Part of a small language model's weights.
Size: 14 layers, width 192, 6 heads of 32 (1 for keys and values), MLP 768 GELU, vocabulary 2048, 5.8M parameters.
Architecture: LayerNorm before each block, learned positions, biases.
Training: 127M tokens, 7721 steps.
Each number is 128 + 32 x the weight over its row's rms, rounded and kept within 0 to 255. Layers, rows and columns count from 0. The size above them is the row's rms in percent of the matrix's.

# layer 8 MLP up, 768x192, rms 0.059, rows 520-537, columns 0-191
size [ 93  87 105  88  87  94  99  87 103 101 104  97  96  98  98  95  96  97]
[[171  41 162 129 160 169 148 171 146  73 138 105 152 144 125 108  85 112 125  55 120 130  70  98  94 153 144 141 124 125  97 152 167 134  96  92 175 145  86  88 137 181 101 156  79 140 116 184 153 146 102 135 196 162 145  91 175 130  99 103 228 148  93 140 149 167 112 115 112 164 112 136  93 131 140  81 124 128 154  57 111 103 118 133 138 147 140 158 168 125 173 142 130 145 147 166  97 162 130 126 118  75 167 136 200 166 132 169 115  73 108 119 136 131  98 136  85 150 117  93 148 157 162 132 105 114 112  17 147 191 143  81 149 147 125  82 156 185 124 176 125  92 137 116  96 116 112 108 117 149 124  89  98 158 143 117  82 102 148 127 162 144 145 132 200 155 121 142 117 105  83  96 126  61 120  85 175 118 136 151 154 153 103 138 144 162 108 130 158 119  89 107]
 [128 161 133 113  99  95 130 136  68 129 110 140  87 123 110  91 128 110 114 136 205 120 163 151 155 163 123 156 102 130 163 118 160 119 176  92  83 193 157 147 140  69 136 108 105 131 136 142 184 154 158  40 155 131 106 152 138  59 187 107 123 112 130 116 134 124  96 116 134 126 120 164 166 145 133 108 122 139 154  89 128 104 141 118  74 164 131 151 147 149 102 109  81  61 126 214 199 140  75 118 132  91 132 156 137  95 124 137 175 140 145 201  30 195 128  47  40 115 138 138 175 170 144 160  92 128  96 155 127 151 102 142 127 128  64 111 128 139 146 131  74  61 124 136 166 152 151 123 180 137  84 106 145 102 150 124 109 179 118 147 153 131 160 106 144 140 115 140 118 129 105  77  92 168 122 129 147  98 144 130 104 131 182 127 110 135 137  64 157 145 128 148]
 [138 135 132  71 155 132 163 139  98 165 173 106 107 149 169 158 127 117 110  74  66 110 133 174 146 126  76 135 104  89  82  88 146 131 112 158 116 123 139  93 144  71 149 118 113 117  78 138 134 165 142 134 154 102 115 132 107  93 122 122 155  85 138 117 135 120 175  75 115 103 130 122 146 106 142 112 120 117 121 111 107 104 162 183 116 124  59 141 119 110 198 119 139 121  87 153 111 146 133  93 132 106 162 149 111 134 132 173 141  68 101 174  98 155  85  66 163 192 136 126  94 124 171 117 131 146 106 156 125  70 145 118 151 139 169 165 106 159 148 182  85 159 137  94 115 128 128  81  74 243  62  91 135 164 119 141  98 126 171 127 142 142 129  79 150 125 158 235  66 155 156 138 201 105 181 120 186 133  97 183 135  87 173 134 153 103  82 128 109 129 101 128]
 [ 93 158 100 142  85 136 116  99 150 122 194  71 101 170 123 163 170 130 146  83 110 142 120 144  96 126 140 144 149 154 107 111 197 152  94 127 111 115 143  90 109  57 169  81  85 122 118 109 108 124 170  91 146  84 175 115  98 154 190 105 143 129 188 134  71  76 164 104 139 107  92 140 140 175 116  67 113 160 114 163 150 170 158 102 115 161 115 129 138 157 163 111  97  86  46  92 168 140 127 154 135 149 121 157 101 116  66 133 138 148  70 182 129 157 162 118 204 137 144 110 119 134  77 115 140 154 134 116 165 119 110 132  98 100 121  77 177 144 136 116 156 113 145 137  99 108 127 110 112 148 108 216 118 148 117 156 172 118  87 212  86 150 159 112 155 113  60 138 143 104  99 103 141 129 124 186  60 155 146 173 118 135  59 151 134  99 142 105 163 175  97 138]
 [106 145 145 108 112 124 131 104 130 126 137 110 130 143 122 177 117  91 168 131 148 103 132 134  76 144 154  64  87  94 127 119 129  90 133  92 152 120 159 127 132  74 110 133 117 116 140  72 160 141 121  86 148 131 122 178 126 145 139  68 180 129 129  80 119  85 148 163 110 105 131 169 132 169 128 149 123 126 221  65 149 120 132 138  86 108 128 146 129 144 118  61 160  83 170 107 169 209 161  82 181  80 167 131  96 120 133  80 124 152 158 193 158 147 130 193 159 115 113 146 114 140  99 101 126 148 151 124 118 209  94 150 115  87  96  90 156 121  64 174 157  58 149 155 138 118 132 161 148 128 130 128 123 120 199 136 117 152 121 175  98 206 193  90 180 154  81 165 120 105  94  79 105  76 126 105 203 126  84 148 147 107 136  92 123  76 115 135 165 111 124 118]
 [140  89  91 160 115 110 134 171 151 180  97 135 120 179 130 138 160 112 167  95 123 148 125 170 131 175 107  99 117 105 130 112 148  81 147 129 129 146 200 124 182  90 152 170  90 132 106  89  76 129 148 124 123 105 159 131  97 160 104 133 101 131 197 139 170 114 150 119  89 172 137 132 101  95 131 132 155 141 116 124 155 109  81 164 132  85 109  50  82 166  96 119 180 178 143  21  95 145 145 176 146 114 119 112 147  76  93  70  60 140 138 117  83 143  50  72 110 160  74 125  69 164 146 132 137 136 119 144 107  96  97 168 136 169 114 137 146 133 115 158 129  76 147 132 131 147 124  60 192 117 139 120  92 156 149 129 131 177 118 105 125  97 189 190 126 163 143 147 134  85 156 112 152 172 149 164 111 151 177 124 153 117  81  84 161 174 175 104 122  84 119 136]
 [ 73 188 171 128 106 166 112 165 156 131 160 123  96 120 116 129  76  66 141 131 143  85  88 170 172 176 147  85 134 171 134  95 126 120 114 142 132 154  84 127 143 153 132 108  98 165  51 102 137 125  95 123  94 129 163 104 135 114 169 174 150 159 189 116 141 116 180  84 182 113 153 165  95 177 174 131 168 103 135  74  96 118 111 166  87  67 141 179 106  58 149  97 125 127 123 141 107 141  71 121 130 123 100 130 136 190 121 163 100  48 149 134 103  29 128 123 163  82 158  94 122 129  93 115  92 153  44 115 167 113 158 128 113 122  80 115 149 132 134 130 148 166 112 100 108 152 176 122 143 103 124 116 154 143 159  99 165 135  64 140 119 136 146  81 150 163 115 155  98 125 156 151 123 177  75 161 143 166 141 138 192 138 100  88 117  73 171 156 127 131 150 138]
 [133  81  76 195 112 117 102 137  91  85  97 174 104  88 138 117 209 134 101 141 149 112 135 109  78 131 113  79 111 178  93 129 138 159 102 147 107 136  75 103  92  92 216 104 133 148 155 148 133 125 174  83 104 160 130 142 128 116  93 114  42 135 136 108  55 166 170 165 108  62 127 150 123 144 159 188  97 155 152 138  99 147 102 157  91  95 167  90 179 170 140  80  70  62 142 136 162 153 129 129 150 123 133 117 179 100 147 107 110 143 122 185 126 138 172  98 103 106 130 108 157 124 196 140 130 160  97 135 132 130 100 144 191 113 115 139 130 118 192 140  93 129  83 132 184 140 116 108 138 115 150 118  64 128  68 118 123  76 147 161 147 134 112 155 168 107 158 117  74 149 152 142  93 149 104 154  89 141 208  93  77  87 158 152 100 142 130 133 138 139 142 128]
 [130 145 170 161  96  88 130 186 174 110 133 108 168 127 164 154 133 144  81 113 146 123 104 102 162  87 106 171 137  73 177 108 138  35 130 105  72 184 126 179 168  98 190 137 108 153 188  50 134 195 106 222 164 108 146 137 144  46  97  79 124 124 170  82 162 122 148 106 100 108 129  92  78 130 133 100 141 110  71 106  98 117  98 150  81 113 138 147 121 174  98 111  97 144 121 155  87 160 113  89 107 122 123 106 147 102 101  88 132 152 111 189 121  98 160 132 204 140 140 108 178 106 135 113 113 144 154  73 142 137 131 133 143 103 102  99  99 156 162  92  90 109 150 110 123 146 144 115 164 120 179 154 117  83 102 165 109 151 165 150 130 104 156 161  90 162  98 137  99 105 134 168 140 165  83 135 163 139 155 128  95 133 127 135 217 137 134 156 154 124 117 101]
 [129 117 148 113 150  81  89 169 128 120 193 130 135  74 159 160 101 146 138 117 114 101 103 178 113 151 140  99 165  98 154 116 189 112 124 109 118 134 144 139 145 137 123 107 116 115 156  70 168 178 165 106 135 107 119 171 187 102  76 116 188 168 129  88  64 115 128 158 158 123  93 136 136 139  44  91 120 160 138  85 157 121 135 147 102 113 174 126  98 125 151 121  96 187 204 175  97 122 124  90  97 203 121 129  68  81 129 122 119 144 147 146 160 104 116 108 106 137 121 155 102 142 176 143 154 132  75 117 178 121  81 107 121 109 136  76 171 103  83 166 157 170 152 105 118  78 132 133 177 123 120  83 121 136 137 121 112 103 160 114 140 117 116 226 138  93 117 106 169  85 103  85 196 150 104 154 110  48 144  77 160 189 175  86 149 131  88 107 152 151 127 160]
 [150 121 158 108  50 112 137 202  89  88 114 154  95  91 157  91 161 144 145 204 138 121 126 121 153  90 113 124  93 202 145 119 103 105 125 109 112 142 115 128 148 112  99 132 149 143  95 150  92  91 107 196 133 148 125 128 112 105 143 133 115  80 122  63  94 174 146 155 122 147 145 161 141 107 106 167 153 116 212 122  95 105 115 134 115 110 146 167 137  90  92 137 113 103 150 129 135 181 165 141 117 139 116 175 207 133  76 105 122 104 182 103 154 126 144 127 130 170 129 123 141  60 147  75  81 171 114 146 140 124 140  89 109 194 124 140 143  85  90  92 115  94 108 143  36 159 140 165 149  73 178  72 141 124  60 117 211 148 109 144 166 113 182  92 138 138 178 146  84  85 134 157 155  95 158 174 137  74 119 137 148 148  98 161 107 118 150  87 150 132 150 133]
 [104 129 110 119 103 139 148 124 129  92 163  40 129 118 158 138 146  87 139 160  75 111 112 136 124 138 137 137  86 134  89 155 143 140 164 117 104 102 132 143 138 125 149 120 122 119  86  92 100 213 112  90 156  83 184 165  87 154 154  98 135 140 121 138 131 133 135 136 123 184 115 111 122 109  88  74  91 104 124 114 127  57 128 102 181 150 144 120 129 127 167  99 202 100 157 130 104 118 155 151 114 176 135 152  99  95 170 175  44 100 166 130 112 157 146  47 119 217  99 115 137  90 180 176  71 135  90 130 132 150 151 152  88 130 160 157 149 155 157 176 118 139 136  58 122 137 116 123 125 156 112 106  72 149 144 122 113 175 105 119 119 165 145  62 151 156 161 145 119 107 164 125 111 118 171 218 103 133 175  70 124  79 135 103 187 179 149  96 129  65 123 117]
 [140 107 121 179 109 112 123  91 135  82  94 110 145 132 107 134 168 123 181 140 103 234 105 104  77 142  98  79 127 119 189 150 102 122 101  89 124 104 148 149 130 153 112 180  94 147 147  93 148 114  95  97 136  70 137 120 201 113 187  89 116 111 116 111 112 122 153 137 128 113  97  89 185 132 107 134 166 121 165 136 152 162 148 134 141 100 140  86 172  98 139  83 143 113 146  95 176 131  63 111 121 151 108 114 161 158 122 127  90 139 120 124 143 171  59 205 166  98 115  91  91 109 115 171 100 145  74 143 132  93 136 132 101  85  85 101 182 189 171 145 107 167 165 134 181 155  93 177 139 100 128  92 138 126 189 103 194 118  76 137 132 135 115 124  87 119 151 224 123  92 126 137 164 133 130 191 120  79 144 115 125 150 130 103  73 128 147  97 146  78 141 176]
 [123  99  76 156 127  84 109 102  71 145 150 150 134 128 147 169 178 118 167 101 130 145 128 146 167 142 166 126 120 181 168  78 104  95  86 109 155 159 143 102 122 132  59 139 147 187 153  88  91  98 164 120 112  77 145 155 149 106 107 112 119 165 122 136 162 128  94 167 189 102 112 146 113  65  89 146 161 140 153  92 145  97 125  95 156 172  83 133 132 124 150  91 140 141 131 197 126 181 123  81 157 146 123 113 141 136 131 117 159  72 110 142 123 119 135 150 167  70 143 118 119 100 158 121 108 155 146 127 130 133 127  91 130 119  83 136  93 129 124 128 147 145 107 107 165 186 161 133 165  45 112 181 123 175 128  65 121 115 210 157 138 166 128 140  81  38 132  97 102 106 146 171 148 183 187  66 176 111  84 168 101  95 149 147 177  95 125  42 148 131  91 118]
 [114 119  69 102 136 101  94 130 120 158 107 124 138 100 109 142 108 137 149 104 165 119 149 153  84 147 106  89 172 157  79  77  71  89  67 107 114 194  98 173 160 137  93 111 118 181  70 103 160 180 148  79 122 130 149  92 107 142 194  86 124 107 132 109 157  95 105 156 129 171  84  79 156 150 180 136 148 116 116 156 121 157 136  77 144 144 115 144 133 110 113 160 160 114  98  98  74 115 130 190 139  59 129 118 124  74 152 122 144 176 114 159 156 111 113 113 179 134 170 112 147 159 124 110 133 156  72 148 102 119 118 126 146 102 125 169 109 166 129 137 134 103  94  83 205 129  96 118 138 113 141 151  87 162 156 123 154 153 185 124 168  99 115 134  81  96 192 139  85 105 186  92  77  96 117 224  52 155  92 143 160 154 126 156 161 134 164 132 161 179  92 141]
 [173 141 168 195 105 101 105  67 104  89 154 117  82 141 108 158 112 142  98 132 170 139 116  95 139 140 105 115 116 179 122  80 133  82  66 133  71 177 135 136 154  80  90 153 142 195 116 122 133 156 137  64 113 165 171 170 100 163 160 140 129 116 152 110 108 153 125 131  99 148 180 101 108  99 116 128 159 143 155  65 130 209 137 156 122 117 146  90 135 168 143 131 140 149 117  96  40 105 108 107 125  81 158 157 110 117 123 124 131 103  78  80 151 124  96 134 126 118 130 177 113 136 128 122 152 134 122 155 117 130 133 174 170  77  68 177 130  92  71 127 139  95 106 101 147 115 107  90 120 180 132 128 121  94  84 104 119 137 106 122 143 184 134  66 160  48 186 100 135 129 139 168 142 149 173 139 147  97 104 164 160 109  97 174 198 139 203  89 204 139 153 127]
 [112 155 130 139 157 112 146 149 123 163 210 198  96 113 184 162 111 129  89 113 131 109 127 128 145 104 152 115 152  85 145 103 124 118  85 103  99 130 149 143  30  95  98 146  94 123 143 116 108 115  75 163 135 149 174  93 115 105 155 164 124 127 184 127  93 147 152 154  94  92 155  80 198 100 107 102 197  89  90  95 131 185 116 138 156 116 152 108  67  97 119 112 122 200 113 145 144 149 121 130 127 140 136 143  79  87 133 115  78 142 123 177 165 120 138  89 134 113 148 115 126 112  95 156  58 181 135 111 163  83 112 127 136 157 134 143 173 148 118 132 191 132 195 156 141 126 101 154  90 122 111 111 119  85 173  80 114 167 106 179 104 132 158 125 202  97 106 156 130  84 109 160 134 133 139 104  75 136 124 174 191 116 116  87  43  86 104 109 139 157 154 194]
 [ 85 142  84 144 146 123 117 130 163 144 124 138 162 126 133 120 125 145 167 117 101 167 109 158  61 125 118 130  94  92 147  99 100 119 162 120 116 165 126 138 161 185 168  73 170 119 149  61 107 132 153 101 141 121 197  78 142  68 113  79 132 119  75  90 166 148  80 114 117 130 207 135 163 153 146 112 119 136  94 101 106 115 133  60 177 182 157 128 155 106 170  83 102 103 111 151 125 142 116 137 115 180 114 162 120  56 118 119 195 147  94 153 110 156 161 129 117 141 173 119 105 106 157  59  99 158 122 128  87 139 125  98 174  93 165 109 160 201  93  94 182 109 181 135 164 107 106 103  98 168 189  99 102 157 161 122 147 145  99 126 162  57 151 143 108 142 140 118 130 117 161  90 104 179 136  95  94 144 149  47  79 154 132 162 155 163 165 161  75 161 125 142]]
# layer 8 MLP down (transposed), 768x192, rms 0.167, rows 520-537, columns 0-191
size [ 89  92 118 101  84  98  91  88  96 100 109 102  95  95  95  92  98  99]
[[177 130 169 122 147  74  95  63 103 136 116 142 179 150  97 118 160 103 128  90 175 143 172 177 136 136 161  92 149  98 171 160  75  82 125 149  74 150 108 136  99  69  99  94 132 151 154 179 151 124  91  75 143 138  88 148 149 147  82 170 104 141 171 163 135 152  90 151  56 203  86 106  97  77 126 100 143 146  95 201 112 110 154  98 121 146 135 151 112 111 106 135 136 143 185 169 136  71  96 119  90 131  86 127 115  93 137 112  93  95 197 148 172 182 148  91 127 144  89 148  63 144 133 142 112 112 147 136 129 108  88  84 108 174 131 152  68 140 102 116 118 129 156 109 153 193  90 112 165 124 145 126 110 130  93  90 143 100 120 171 135  64 147 145 122 157 177 144 153 134 141 195 145 107  86 148 127 164 176 101 127 107 163 102 112 154 134 177  61 108 157 110]
 [ 73 135 132 134 139 144 155  87 207 153 126 147 107 140 104 106 184 171 157 110 107 141 161  33  87  69 125 133 201 163 168 154 132 141  55 122  73  55 142 110 134 182 179 133  72 133 113 141 112 105 162 151  77 184 136 158 133 193  99 138 147 119 118 116 143 156 114 123 124 148 143 126  55 140 157 140  59 133 143  66 142 144 159 137  88  95 168 135  67 149 158 131 123 221 123 111 167 128  89  97  98 101 164 132 153 113 145 120 126 134  73 114 169 106 120 136 115 193 182 164 120 140 100  71 148 127 103 136 106 155 108 142  65 132 175 138 166 130 142 118 131  99 130 142 153 126 131 118 148 110 167 139  87  65  92 154 159 117 142  92 112 147  91 120  94 166 182 128 152 127 167 139 151  81 163 161 117  84 146 150 120 102 130 117 125 146  85 147 109 129  85 117]
 [121 166  68  44 125 145 139 111 133 141 180  87 155 145  94 154  94 133 110 120 145 150 124  90 134 118 125 118  99  57 106 141 127  76 125 103 138 133 123 141 151  34 120 106 106 102 101 142 189 146 131 104 141 115 145  86 139 128 131 137  39 152 144 114 117 153 137 116 179 128 104 167  87  89 146 138 163 173  84 148 171  80 153  96 129 157  45 131 156 132 160 160 177 123 107 123 104 138 143 114 115 127 145 127 139 167 189 139  75 146 127 129  85  89 124  73 132 178  82 144  73 153 205 129 132 127 130 164  84 134 193 156 119 118 166 170 126 146 153 188 110 133 138 103 117 152 120 142 133 199 103 165 190 105  94 155 117 123 160 143 159 126 151  82 148 150 113  98  80 165 149  92 135 153 128 153  63  68  72 108 107 130 204 128 161 171 121 124  96 136  97 102]
 [ 88 163  92 134 106 170  98 161 105 130 141 173 120 130 163 152 156 100 148 147  75 150  83  82 128  82 149 131 107  55 143 133  76  85 149  97 133  88 106  70 117 171 124 162  97  94 122 129 107 107 122 146 107 138 131  84 116 109  81 129  69 164  83 115  91  76 121 132 118 164  92 165 179 163 127 102  89 133  88 150 119 138 162  30 215 205 120 112 123 152 153 148 181 174 182 163 120 137 113 112 147 118 153 132 144 192  79 141 157 108 146  76 126 145 107 174 161 118  80 150 147 122 113 136 127 150 105 100  70 111 177 155 128 130  69 121 131 163 181 148 112 115 150 144 122 157  61 122 129 132  88 152  81 108  91 108 181 151 173 133 112 133 156 216 154 113 107 141 106 122 115 116 165 146 105 133 102 118 120 168 126 168 110 155 109 121 198 171 121 169 132 106]
 [112 175 113 111 125 139 117  81 118 133 105 198 186  72 134  71 182 149 114 131 129  84 109 108 126 115 159 111 100 117 138  99  35 129  96 126  13 153 113 142 114 170 108 110 169  80 136 104 105 156 116 110 174 158 111  98 155  72 108  87 164  76  94 109 151 201 145 131  66 127 165  68 117 134  79 148 109 142 111 143 108 168 115  88 127 142 181 134  86 115 132  97 152 181 147  94 143 104 140 153  85 142 135 126 103 127 132 150 160 157 130 147 170  80 115 101 147 111  92 192 121 126 163 126 156 188 124 129 100 138 140 158 136 178 158 132 117 145  78  74 149 157 175 208 153 207 136 132 161 105 121 129 138  86 189 119  77  90 152 160 139 120  87 150 142 155 108 149 113 120 106 119  92 158 153 136 148 141 184  84 116 129 148 120  98  92 101 129 160 114 153 145]
 [150 137 202 125 126 164 126 119 129 119 156 116 103 112 108 123 151 124 152 142 108 138 108 137 134 118 148 216 177 140 165 165 159 126 117 144 169  92 128  32 134 154  96  98 106 151  88 145 160 138 104 126 119 113 139 149  86 108 165 193 191 124 153 161 136 104 181 138 125 146 115 110  71 185  94 138  75 149 138  87 127 122 176  22 145 115 187 149 100 113 165 120  65 114 141 159 151 105 140 146 114 154 165 118 132 111 139 109 143 101 133 139 179 141 184 173 107  52 120 141 153 139  84 121  69 111 128  58 118 144  67 107 110 106  90 149 138 129 137  76  92 129 153 175 147 133 163 195 116  73 108 136 187 106 129  92 131 162 117 142 135 148  90 143  73 114 153 106 150 149  81 151 143 113 153  76  81 113 107 126 109 134 109 124  67 102 118 204 169  92 142 128]
 [101 108 119  89 155 157  78 151 120 137 117 116 107 110 123  86 184 185 127 149  95 172 126  79 140  81  64 143 138 129 153 151 137 123 121  55 116 171 175 175 111 100 149 125 122 128 137 137 161 130 167  99 112 103 130 168 164  72 116 110 158 146  66 123 136 104 168 175  81 105 144 138 131 108 113 154 103 100 119 164 120  90 134 149 100 181 129 104 143  96 118 159 150  83 101 129 135  98 147 139 140  93 166 141 148 176  97 125 134 150  92 177 159 167  80  94 168  98  59 207  94 145 156 154 130  84 159 132 162 112 113 172 151 121 147 128 127 144 173  85  92 113 140 128  99 116 181 134 103  92 149 173 150 152 116 165  80  95  86 137 152  48 163 106 208  84  97 126 125 141 146 144 154 136 201 180 148  64  83  74  87 151 140  77  98 127 122 114 145 174  72 157]
 [129 152 110  87 126  72 134 106 158 163 151 108 135 117 109 132  94 144 123 169 118 113 126  85 129 131 182 185 181 122 158 102 127 124 102 117 160  89 192 168 109 124  59 172 118  76 115 155 129 154 113 144 150  98  67 123 140 148 144 152 160 178 118 167 197 128  76 110 129 161  63 112 136 124 136  97 151 115 108  94 108 128 112 122 127 136 117 137  94  80 151 214 179 188  65 121  94 122 116 121  90 128 130 144  57 208 115 141 172 130  97 132  80 189 136 139 179 138 121 154 144 128  70 100 106 155 140 135 144 139  92 175 138 124 102 118 129 151  57  92 143 133 137 144  88 128 176 137 118 110 156 176 145 149 156 112 112 134  95 103 119 144 125 104  50 118 140 126 149 145 119  84 166 142 186  98 146  76  42 151 179 169  67 147 161  87 102 164 158 145 135  98]
 [120 144  35 123 130 141 200  93  48 109 152 203 136  94 144 112 116 156 186  81 155 158 144  59 149 144  98 174 164 154  97 128 109 125 111 134 177  91 144  72 164 175 113 134 157 104 128 118 108 122 165  61  61 115 101 140 161 183 109 101  67  98 161 179 139 131 166 135 161 142 137 164 135 156  82 134 115 104 139 129  97 162 140  78 143 136 141  65 142  80 177 165 181 161 201  86 146 141  99 103 116 119  58 140  91 126 111 186 139 140 141 142 126 167 128 110  76 164 166 106 119 135 162 124 214 100  94 114 143  91 119 130 114 127 113 130 129 161  92  89 176 120  78 145 194  98 140 119 147 130  78 186 144 137 142 132 140 132 115 143 114 101 113 131 116 145 145 108 106 106 112  74 117  76 148 140 112  84 122 147 132 145 138 151  95 143 110 135 125  95 129 171]
 [129 175 128 143  85 122  93 108 163  95 116 117 161 179 142 120 100  98  79 148 134 139 156  99 173  97 135 127 112 154 166 172  54 143  77 106  90 142  97 163 155 101 113 127 152  89  95 168 110 115 130 135 177 150 128 109 133 125  84 197  98 131 130 195 159 126 184 140  70 102  81 160  82  64  67 136  90  87 168 109 114 153 169 142 178 125 103 120  89 106 193 103 173 150  42 155 133 128 141 153 102  35 126 146 147  60  92 125 137 114 149  71 104 153 127 110 166 135 100 144 146 154 163 142 162 115 149 114 177 100 104  95 134 121 220 142  90 115 133 112 124 121 154 115 129 105 176 181 131 114 155 105 136 105 138 102 110 130 116 164 102 182 165 133  75 179 161 142 121 117 195 131 171 104 106 130 122 162 120 142  96 101 148 121 105 179 156  98 100  92 122 140]
 [174 101  93  93 130 169 151  99 100 123 127 160 158 111 155  71 186 142 166 189 138 111 146 138 217 150 123 152 126 164  89 130  40 105 111 173  96 150 142 139 118  67 161 121  97 130 105  82 106 102 160 146 133 137 147 141 135  70  89 135 144 109 101 131 165 112 103 172  93 109  84 193 162 132 114 166 165  56  93  67 124 124  92 153 106  78 141  75 107 143  72 160 145 150  77 171 147 143 122  84 184  81 119 130 155  91 117 148 123 182 177 120 132 152  99 142 130 151 134  99 138 148 201 110 131  98  60  60 154 138 175 125 145 121 149 162 165  98  63 103 126 166 172  98  81 136 109 122  89 141  83 119 141 167 125 159 142 162 107 135 161 138 123 191 128 157 143 126 137 124 130  98 131  88 135 113 135  78 121 119 170 106 160 177  96 124 163 154 149  98 145 112]
 [148 166 161  93 125 108 138  94 160 114 189 104  83 130  81 119 107 134 155 132  76 146 184 117 131  86  95 139 152 137 163 106 125 120 179 114 128 199 111 147 146 149  89  49 164 114 124 131 155 129 185 168  81 157 140 103 225 168 134 118 135 140 141 142 151 190 152 158  95  90  90 153 122 123 122 133 160  77 139 105 130 106 203 104 154 146 114 101  75 125 147 117 135 153 151 106  40 104 116 140 105 121 140 110 130 141 162  88  97 182  93 161 121 118 116 147 125  98 179  91  63 145 167  85 133 127  92 158 168 144 130 101 160 119 120 143  99  85 142 147 154 115 162 105 100 143  96 193 119 180 127  71 130 127 154 144 119  26 103 157 115  77  76 176  78 149 156 179 137  87  86  94 121 117 117 138 163 100 117 145 165 110 149 172  98 104 122 117 155  87 147 133]
 [ 65  81 147  98 130 128  96 140 115 122 130 131 172 105 115 151 176 151 129 137 118 172 137  97 182 156  76 106  90 133 180 157 139  97  86 148 136  83 115  90 124 112 119 114 125 112  55 112 114 229 184 158 146 132 143  87 111 104 103 143 119 150 115  71 137 131 106 130 135 157  86 116 133 123 119 132  92  89  49 124 199  93 109 129 142 119  86 138 156 161 166 138 160 122 135 160 125  86 139 120 104 144 129  88 161 148 101 164 183 134 132 165 112  59 149 145 118 117  87 132 130 102 142 116 177 124 186 103 112 157 147 110 142 155  81 170 137 130 122 133 135  87  95 133  98 101 143 111 166 224 153 171 192 169 136  86 119  94 108 142 121 162  77 126 120 122 149  95 143 121 127  76  78  92 102 145 117 115  85  95 168 156  85 158 136 112 161 176 240  89 154 171]
 [163 125 117 122  85 147 171 146 157 114 109  95 113 122  93 158 108 101 146 135 175 149 135 121 164 108 109 117 167 110  81 158 188  91  97  96 144 117 140  91 106 129 146 159 136 101 220 164 116 156 116  77 126 198 140 138  66 155 142 146 159 102 161 142 122 102 135 143 127 131 107 128 159 101 145  85 135  82 114 124  90 102  83 119  84  84 113 112 143 160 157 133 167 156 172 145 158  87 125 153  94 117 144 159 101 107  57 149 131 167 124 143 172 127  97 151 114 116 123 145 138 136 151 115 139 143  86 107 133 142 128 148 129 129 165 147 156 146 158 206  70  32 129 157 120 139  67 149  69 126 139 101 111  99 130 144 100 152 120  54 105  38 130 122 150 135 155 108 177 164 166 122 111  76  66 187 157 153 158  93 147 189  93  56 133 155  94 143 103 105 216 126]
 [169 135 134 105  67 147  99 121 151 130 123 160 151 144 169 132 161 124 146 161 117  73 126  80 156  60 132 122  83 132  82 108 145 145  43 155 136 117  95  77  87  56 152 161 133 140 116 128 235 103  95 142 132 150 106  87 113 146 104 138 179 136 192 109 130 113 117 140 109 114 169 196 119 135  87 135 104 124  82 130 107 131 107 133 109 120 136  66  98  87  97 132 123 125  81 134 175 196 156 128 163 112 145 164 114 157 184 128 113 118  86  97 172 116 108 158 183 203 116 123 160  42 121 163 106 113  82  93 112 187 104 158 106 145 124 160 147 124 149  93 155 122 162 134 118 147  87 126  93 174  79 111 138  88 129 133 104 149 128 143 168 103 177 140 134 187 164 146 182 109 111 100 177 120 163 111 149 178 152  98 106 102 138 161 116 137  99  81  87 162  98 147]
 [ 50 134 132  84 129 219 156 118 159 130 156 192 130 105 159 113 142 101 158 140 154 123  87 186  97 149 118 153 127  97 126  62 140 131 178 169 155  87 117  98  88 172 192 151  90 105 113  88  92 159 126 135 141 129 146 124 113 103 113  83 131 173  98 110 159 161  79 171  66 101 142 216 141 104  65  99 130 134 117 127 138 137 117 136 127 142 112 157 101  72 169 146 119 119 142 124  85 155 137 168  88 134 106 123 149 106 159 115 139 141 193 129 182 117  80 183 216 116 100 165 120 124 133 117 116 162 123  95 168 140 129 125  77 131 127 141 164 127 201  98 121 144 160 149 159 140 162 141 155  66  89 110 100 150 152 173 117 119 132  99 149 115 173 112 118 140  95 127  93 116 109 163 159  32 108 130 147 162 143 120 143 123  66  68 148 118 117  76  89 101 119 101]
 [178  97 155 173 131 151 150 133 127 132 121 153 120 158 131  64 134  66 171 135 166  57 113 102 113  95  84  78  77 133 182 114 108  77 125  95 128 110 122  79 120  85 102 161 111 170 144 122 135 136  88 126 113  91 155 180 144 124 136 119  73 183  85  76 121 128 134 110 134 122 199  86 206 126 164 133  86 120 164 191  94  91 169 220 106  83  83 161 120 152 110 125 134 125 110 101 109 112 116 119 152 154 125 108 186 194 162  79 109  74  90 108 143 131 175 118  76 144 138 113 147 137  93 152 166 132  70 170 133 109 174 119 181 142 142 119 155 119  67 127 124 126 129 147 132 109 162 135 112 140 165 132 113 185  95 123 114  62 153 159 205 185 115  91 141 104 140  89 111  78 156 133 138 126 163 133 131 154 124 143 128 170 104 148 116  86 173 121 143  92 144 127]
 [120 135  87 168 116 212 145  83 111 144 138 125 102 147 103 117 146  79 155 135 122 127  98 141 100 134 103 134 132 103 140  73 184 155 153 105 126 159 116 108 106 112 113 100 134 128 209 132 131 133 137 148 134  77 123  88 216 171 125 170 173 100 110  77  78 112 104 164  94 125 147 161 104 117 212 133 177 132 167 120 102 133 152 118 113  82 121 132  99 109 216 177 107 114  78 157 130 162 126  73 136 139 105 157 188 104 156  81 100 122 160 158 132  78 127  99 145 106  95 124 118 115  80 190 134 129  49 126 171 173 114 172 109 160 129 121  97  80 129  78 137 117 109  75 166 127 154 155 123 159 117 164 150 116 138 137 102  99 121  82 145 145 169 112 143 146 164 141  80 105 159 145 152  48 150 193 196 150 111 117 102 149 162 110 148  94  89 173 137 100  84 116]]